Part of a small language model's weights.
Size: 12 layers, width 256, 4 heads of 64, MLP 1024 squared ReLU, vocabulary 5717, 32M parameters.
Training: a variant of Muon for these matrices, 176M tokens, 5381 steps.
Each number is 128 + 32 x the weight over the matrix's rms, rounded and kept within 0 to 255. Layers, rows and columns count from 0. Numbers have three digits each.

# k: layer 2 attention key, 256x256, rms 0.125, rows 140-186, columns 192-255
# q: layer 2 attention query, 256x256, rms 0.121, rows 141-186, columns 192-255
k140:187179206102096135167132227128167112100126177158098096110094163097084146120153213123130103122078151109169132128100152153175107134141155128125118118111168101141148198103160106135159086130137106
q141:156129162126125164185125068115138154142090139122111130146096141146155065114114138163130124172117114168138162142060107119134138125088146078130170064131120210116142097090130222130173073110145136
k141:087106131164153086065133145149161171132167145133154057112116116102164098105118115075071154145108137101133101133165139160136118130099159077083143085135168146180162125117152182136159137182127108
q142:073163143097102183187145095108130145137079090118062120157107138143105128069146132135104081093131024130175138124104126129129173141118102116208155081101092118141131117088150169155073155089169107
k142:082192124138156145081142085083142142122091147101082110092116172146100098166092142130132130131134163154145147132108107097194172142133121099074169150157140131105153142149124225094147113140103142
q143:133143198193146133144167114109136072069108167074178107083075105048185141135150109124129149172155099147099117158122143148158222078148174121000145114134099132146111126112138112099046144116165117
k143:082086070097147102123126156074135157096157181095172144120129139131082099108133120089132111139087115152104131108061159128159133098130131087131060092093070167150049119196159135141115087131069103
q144:124182115144141132103148166156132066071117163150198137105204070174167099110163056078172130138127131124106089170166086110132153154140139129127085126111096155090111175120104149139189143149115168
k144:146054137122084091138119172129121141175113128133143112146148146156126142165107163092180145146114139079099160132096121106104130136090066101133132151176157131108130166095114109130138125103100137
q145:109142169123190132059153146146102155109096092176083153159093132112123123113132157134074147082198147141126115143123105149154120206130154091105140129113184125107144102181091094128140214156149078
k145:114127102159134132164142139058112137148158093108192111143161149102135121072109174136079140143127118117158100107144112169169119123136134082126140122099110148104175142130155147120124037159149186
q146:157090089173136125084145146102097112139144114111162170128094156072181119114111104148132103171134172127149116137091138128158130106174151138127144093142141106123149147094143171092133141104139144
k146:127151161135134120114126127147140180102163172113076151125156179112143121089139151125101117112095107092139129157156151117123141154118127079162092098098076104131120154194119119121100136146123123
q147:131061147139118163111107085079130179174156036090178070132161138114156129110121038176122124107070181087158155116173160116087100170161115088072123143186191143133145105108146087139064145045149161
k147:161109131125164130095146147140156130096161112091104133098144125084115135162153170085151125115118139101165129146109111102127121122117157123110160137108118112091137138111121172117115152101099094
q148:102199105126124147169132172137103114146112144219152110117165154115093144123148190134124115161178128160127115106133102152175108161136121136162070115161178134168107134157079141137118130158118122
k148:133195200105163110111131118124137088074095129087097120140134049179088154129082107101117169145051133201170116120163130151138146118115118119115107183142097102117172159138146133109117187140136211
q149:122182154156161189111088088162136105124136143130140136107175122144110107165158153177116130170139160197164112080197123125176092106187114138162072164127123129123156138119148145135114112157162093
k149:147164151166076137138141117026100113132117168160082188148080109090094187095124113128152119101145154161105078132105147183199115093128141169126169147065045182116182158172082169197144145157116101
q150:134107118107145107183121144162105141091109121109105105133161135174143058127129162171161129115107127113117130130148052112128152170097113095108094139126102158141161144120170120129093163153094092
k150:093101177148114112162152173130134130105140142146125104144077085104114168132116122117149123155143188150120184119084094125153110130148129119181167108146128094110137151088104109115141140133136103
q151:135154132101094107081092112167124179102137135155130112173180090109089136046123117145154180170125128069159085131149117089170137110175126167134109152168169116123135112128141137087118148071117133
k151:044150130163146138175113112163104141153163138160157128153149129170119146132160149149085102132077113142115101167091076105100122116096182055161154105100109115092080128122097097044129093094175132
q152:140083162124096146127211172146174092167146118103115107121032108147124149150132080104120109132126135110135138137141167170086142133091120171126126081163138154108122121204146139152088140152167162
k152:160128156117088102156152157103096117115141107088132197098151148130158096084145136104151095166131123139093121139143165113127143185103142116067098107091197118157090124168167190172100107190056094
q153:064149077120085101160054119138129180139136129166118113128143117101110197107105144133130118148150166071156081109175071122120108155186097120124119186140155117206158114123084200124166155127114129
k153:139176134126136157099078130130120139147209132132099095138124145164165175152130145051161110144075054070143152132108129119118161110103153068151193168122083072110064151157099066105153150208133106
q154:061165179158141105140056143103160137075148101106153090146111145102103052040107140065106128123137053101125107112182133143116060097124102103152121199071119106145189088122077110112111137161095096
k154:139169073108135149167121154112101150117162163148146090155088144144152080115109050147104110081160114131087147096145128119137106151158160083111151173117144115140153113109067105168151176072119163
q155:153143163124118166130112118119168119162164111131147160162194159133100141148121155118121172156102146173126151119118134178070120151176134099199134146184178117083166165137112115087110126111099114
k155:097135232145078094065168101176114140113164106100173129128103138144103095127105094156136106134114191138169158169206129167067109097120076085136128109088115129048153124139116124123100109124123062
q156:106153181168135162146154179142139147105140184073127119130083136155128099165148068058145142095128145147093098113123163141118133119066144139139130146141098144203097129165103215140143118081160132
k156:076140129131141129072143161086172137090187112120080129114082178130104106128115140093163168096170104106125129147073109191159162102132134147062130144195104130101128039113129162117116122116136104
q157:124142183179159140114125183213151103124113136109162150153180143133207131127149131117116140096056182183087090091126141129136112112143147133097150117116105098097121115127162077139156124099157185
k157:114100161109124082088093134115156127083150109147171136118117139077126111160206127123173090122098116085125135102084153174115130160142112127132070109156116146125145085148154154097092132094130081
q158:120082067150135134080075137104147116125180090130187109103091141100165159147051189123118071122134141146111144143166070101155145160126115166120079118165164130115197141094164133124203110124119124
k158:142153141082146183183088165160131129153141138160115168108131139084129107172108134121069107104202085158140141106089139100165117151077135181120093101076113147171062152144160151184102132073174153
q159:117174133165126116106144156143143160155153127118080140165124064119149076149122105166166078129153185150180121106119122075199149168133093136134148135083113145162151101145095105160206125179163152
k159:138062117130134121105085110133094153090154163133050117077111174126108103118107143123142117094143084122139133203096137140139151107096200120156157166147067197133116128179142117119142095139110181
q160:122186093112114138171115100129148144165111090167176117064166095110141147174148091141165178121113140131124085157095162166128179160141067144107137136150158075072175123119132122136124183083096078
k160:137114123200152119157178121155113145187163117147118165089180038120152143142045141141082156154129079125153169096118117167146137226115112119119122127160115077102127099136176120149123106052106109
q161:157135160113196125100144119135167121150163149128094133093089119059131139130085079128083101101139170085143143146140103141164124137118115121057138129148102120089097136104159157117185108158119102
k161:075109158105089153127073102125124182084121114109160134118081125185176153149170135164104103130067153075073157111112113123127145159087141192183054092163142141169070115180126117098178140118085119
q162:130100123107117032155105120147150119087134113126088104135093121092128119149136100096113125118096138143071147152088075081145149146116162133142139132131106132093061083118069163098084141154105153
k162:173088054165164167133125134156126142117132137068106149101121175084140074160113111165082113119089104175108126126107149101104133027064163136094127140100122118189081145160138174107144172133104158
q163:123143147142109074127138161130105185117153123096150113151107110175144149167121072103161141149097098136114105151164139139152097133101118120121207119144124177127078130118087168143116132182077153
k163:093153117134154132171129125161137120143062129141098170126107128176134137098099145152105164142169102129157143183120108103176091122036113119068121100147151116113147094151157115070104165113092140
q164:160176206146131159104131158129115178124143151142131168108167153092157157135171146165089112132151148159133120127149206126122108132171101056153132062139130103121144116137127111144128120084123147
k164:169104166102099140149162147113142136149146181137171178127093132078114173140140139162164106195079154184108126075077104118169120165150117108183092147125119129104196130127082165091121144139127124
q165:132119163150156081071130076115175112147189137139174076120152089204170134115174135105078092125135177143157092133143179115138096153105159116121127054162072094101046096126141092145081166143132159
k165:074183149202126148163074104205067088111140140142137088111116107158159134132158147123099123107146123152121087111095128135185136142181127089149200137161155135040118075191078196113148139186117110
q166:153122151144112115164094191147134106113141097143098163128079104140126124075163126154151111121202096119169115149149133154147092121138140132130094136109173115134123154122083175139099133097120192
k166:123109163136148072089146152120153125142118199139147104144090095161121157173149157116161170155129130142093139150126144119105112157123125165136118102125111135070082116149075157178155141202148125
q167:142133141112109162151142111089154126104065169162188143143169140088136152186136088145104165106099062158123104130121107174150111143189186157115163135120147068084129137149089091113105213151112117
k167:134113166144102125129117123116114133120154097082154119133114200103125090118114117171114040149117174119169126113144142122167107075192069199175119065112137086213186144176150101112128132154175149
q168:125109106149119128125100151170103148134128162122153148178067142133092168110181169131146110132149075121125160171116198097126162109095137206141071102129141155115178179100142199051123072173119147
k168:105137137123151155154090207149094152119102158104125111147104133132150091119109171098123154158142121130147102142106194138133120097143147147162091114112145114156157129127090122162095097146132134
q169:179142172129108115141162121117174126113180142160152173066124084095145150149124145086167098080101093127140114128099089061135179114145151129079141062052123119228112122095099193093144087157053121
k169:142102128133168139101138161161139155083171126076115118160129081131124138112129063100102087168090090138168158064089152129085128100129100093107163124093126115164105142135128136148124131161077158
q170:172103158152129077097084120163105146130112105108124102207096151127093106086228128091144144110144112125171145108050119098097137126135119145119111137124113128090134061093100082129132115089148149
k170:055130119184205169096091152121143169132166112100087133135111146107150106106149086102207114130130176132150170146117166198159093132093166097128104076177129188179121154147152129169109180066074128
q171:154118149150179139159145139087139094136103134148075103094107142119112156162114150173060156132172204123150144105137130121089158154163150071169090186117123063121113104107114076143094125051113069
k171:162163194139150123158152065093158132133185114109144170111129160091131160135154078144073113119081151135122113145087128192095171064171086154128106174203131085097196106156161094202171179155131121
q172:168099180127123075146128128140123071106155140126107087134132065171089117157164147160114165152128134127131128137124202140141149118116125074133125155142097149088158155086155162129108110115119154
k172:139159133123099084081131185057122117129165092151118170120081112154109164191124076152150140129131092199145062128141144148135168097102153158126177175169166087146174150118081152143192176111128101
q173:113159077167132161118117144111134157150132135091142173186188138123085113134072112120089154124146082153123151124149098109134156134080115145179126093146136169216124092191139157108135102112182170
k173:108144140189160120125152158138157146140180161039072150169147195191108095127107134160166142134145187102190165116158112053052118098157156110122065167132186144083192138124133072191078179064149134
q174:100163167140092106134163095148086204136157139209120141163151087103135140161116117075163202117129088137089109136186145135078090128188151137154132103146133077131113053122020146135079097116111152
k174:157102128122083147165092160112084155180110124084087169096133131146150144128126138141161126098117135129130157138159157098095137134143136176174176156149122095115195100109137051124178154089092100
q175:169106175169156117152136137131164106089150149064093127151132235120088169159097109107121114075097098203139077194130158152119145090164119143118156125112152128130122105138163132128112140118146085
k175:087148171086055158132193182084109106069140209107153089077087126132058132118136162145127102118094121157112082133225113089110165158119100116138123121107142136080088129152118116081103184108111096
q176:201143142148102176077081164109168138174183143140107129101119109149119103129124072171113149097064137172199074122127120091102084155149132166117081174102125126144126132178141131136128131153104106
k176:131167119110092119083133136108118074083104089093135133169135144160133123159131092139139072131142166119123068129116131140094183165162166148097106174127132151084147176077090195107162128116169127
q177:178142116129162133086157168146084173077123127180174101146190159083097126149169147157108122111136172094113077130128117112161110087081140159029173163142061134162080106183113126159125188157096047
k177:141131115102141129165127112124072108120087126097160130116173171105081152133156195178144141096149152138089126089125140145118111122133167198155085150131128102136092119173186094131161099165094171
q178:146147081166136119105131111130166102172123132185207115144145107129107134113150092133103116139150121137110076126106111130182129172170163180101119189176186148137095146173104140164116207102066123
k178:120122137168212144136165141153130103147150091163141121134180110151083109111112145174142125132134092111073135116084147088173096090142176141183174030116123114115071114179132070127162181144174069
q179:124108138135116136135079112104157119118154132127124069094141090172106128184103169108121099122176097097157131096077122183113134137103150085158122103114140141135134093113122156172127146108051115
k179:138174103187110102136160175087101089110082125081114163136127125137120091160136148120156139160160139155076120093130115101092178138119126155106138090093177082151164187144122144108142138158116138
q180:114083065096102119144098069144151076121171074157126106152149106116047145116126104095132135106107079144100067114121149106099173129173145100134133068105063159166191112202057133104069114124096137
k180:140150207121092113101132101182180140134072109088125148103128076152149135123137047170181122145112156153085147156137123143140148088112066129104188110090115210117104102143158158192149157071129122
q181:115141155104109169132088199138084103108086123150125131081116124170153102132134082112151171138114121127067136123132201164139089091152126131105138138115093113146149158136110131155069110152087144
k181:136109122101026134129109124091147160170133053118162160158119154106133123130095108121094152148181112128154133157067184129112116135113134106176106103111109168054201175170053166103189039150108162
q182:098171135144103101158130114130114090153115132058129084141092185054093150097093192183146098183116168098149137125113120094112113163143119061183123144073113098084121186054144138112099119095097116
k182:162158134150131136103179157141206143095116141122136132144048118089102094087104110119088131128075123132136102133067151122155133129066103160067122125077150065169144203083112222206130137133111139
q183:154134088104057118110155126177157136168139133106142151079141150074124097104155136157115086101152202119130148091157087139108100210150167114142122166112153083117151097107131114111161102131180131
k183:125091124153158089156098092123136190160161080152123089089170158082169116137164156146094112145097127072080164133131127124128173120131131103139168136105035105163109149154127133127149121124151128
q184:123156181154134073109119118117154159132124127132191137075082101067109092081204147098105122152142132108098114121141128184126136143124103053076127162096141121115118147113077161162114091080099143
k184:164153093119110127122108121162152132187125095068154120148088139104180094182139177096110103101092131147097100192065139142147157139103114184136167110111099167120145166112105109115130167131056116
q185:193121167071165168127087113083170066079097167082166076122048145164181152166105088151151134111119142133091170115121171153112168142105166045147143173189114135127152170154119107146148131129115101
k185:172144145072089145158149133101175082152122075120114158162065133114146139129097151086113086149131081138143110083147139129140129113113114115192140072114146127173127174120138227144096086116118088
q186:076133079121129122152120156105109089111103130154118148113119077126109120185182186064154058131137165138086093191108152155156129085119147096129081179182143126139122116112150173117180155113124189
k186:134145124147137121128121151145123126147139102154090125092098093103091144144128146124158066102128109060097063122115132144124065127141120142166133090098083125125150079165158115146118169195206078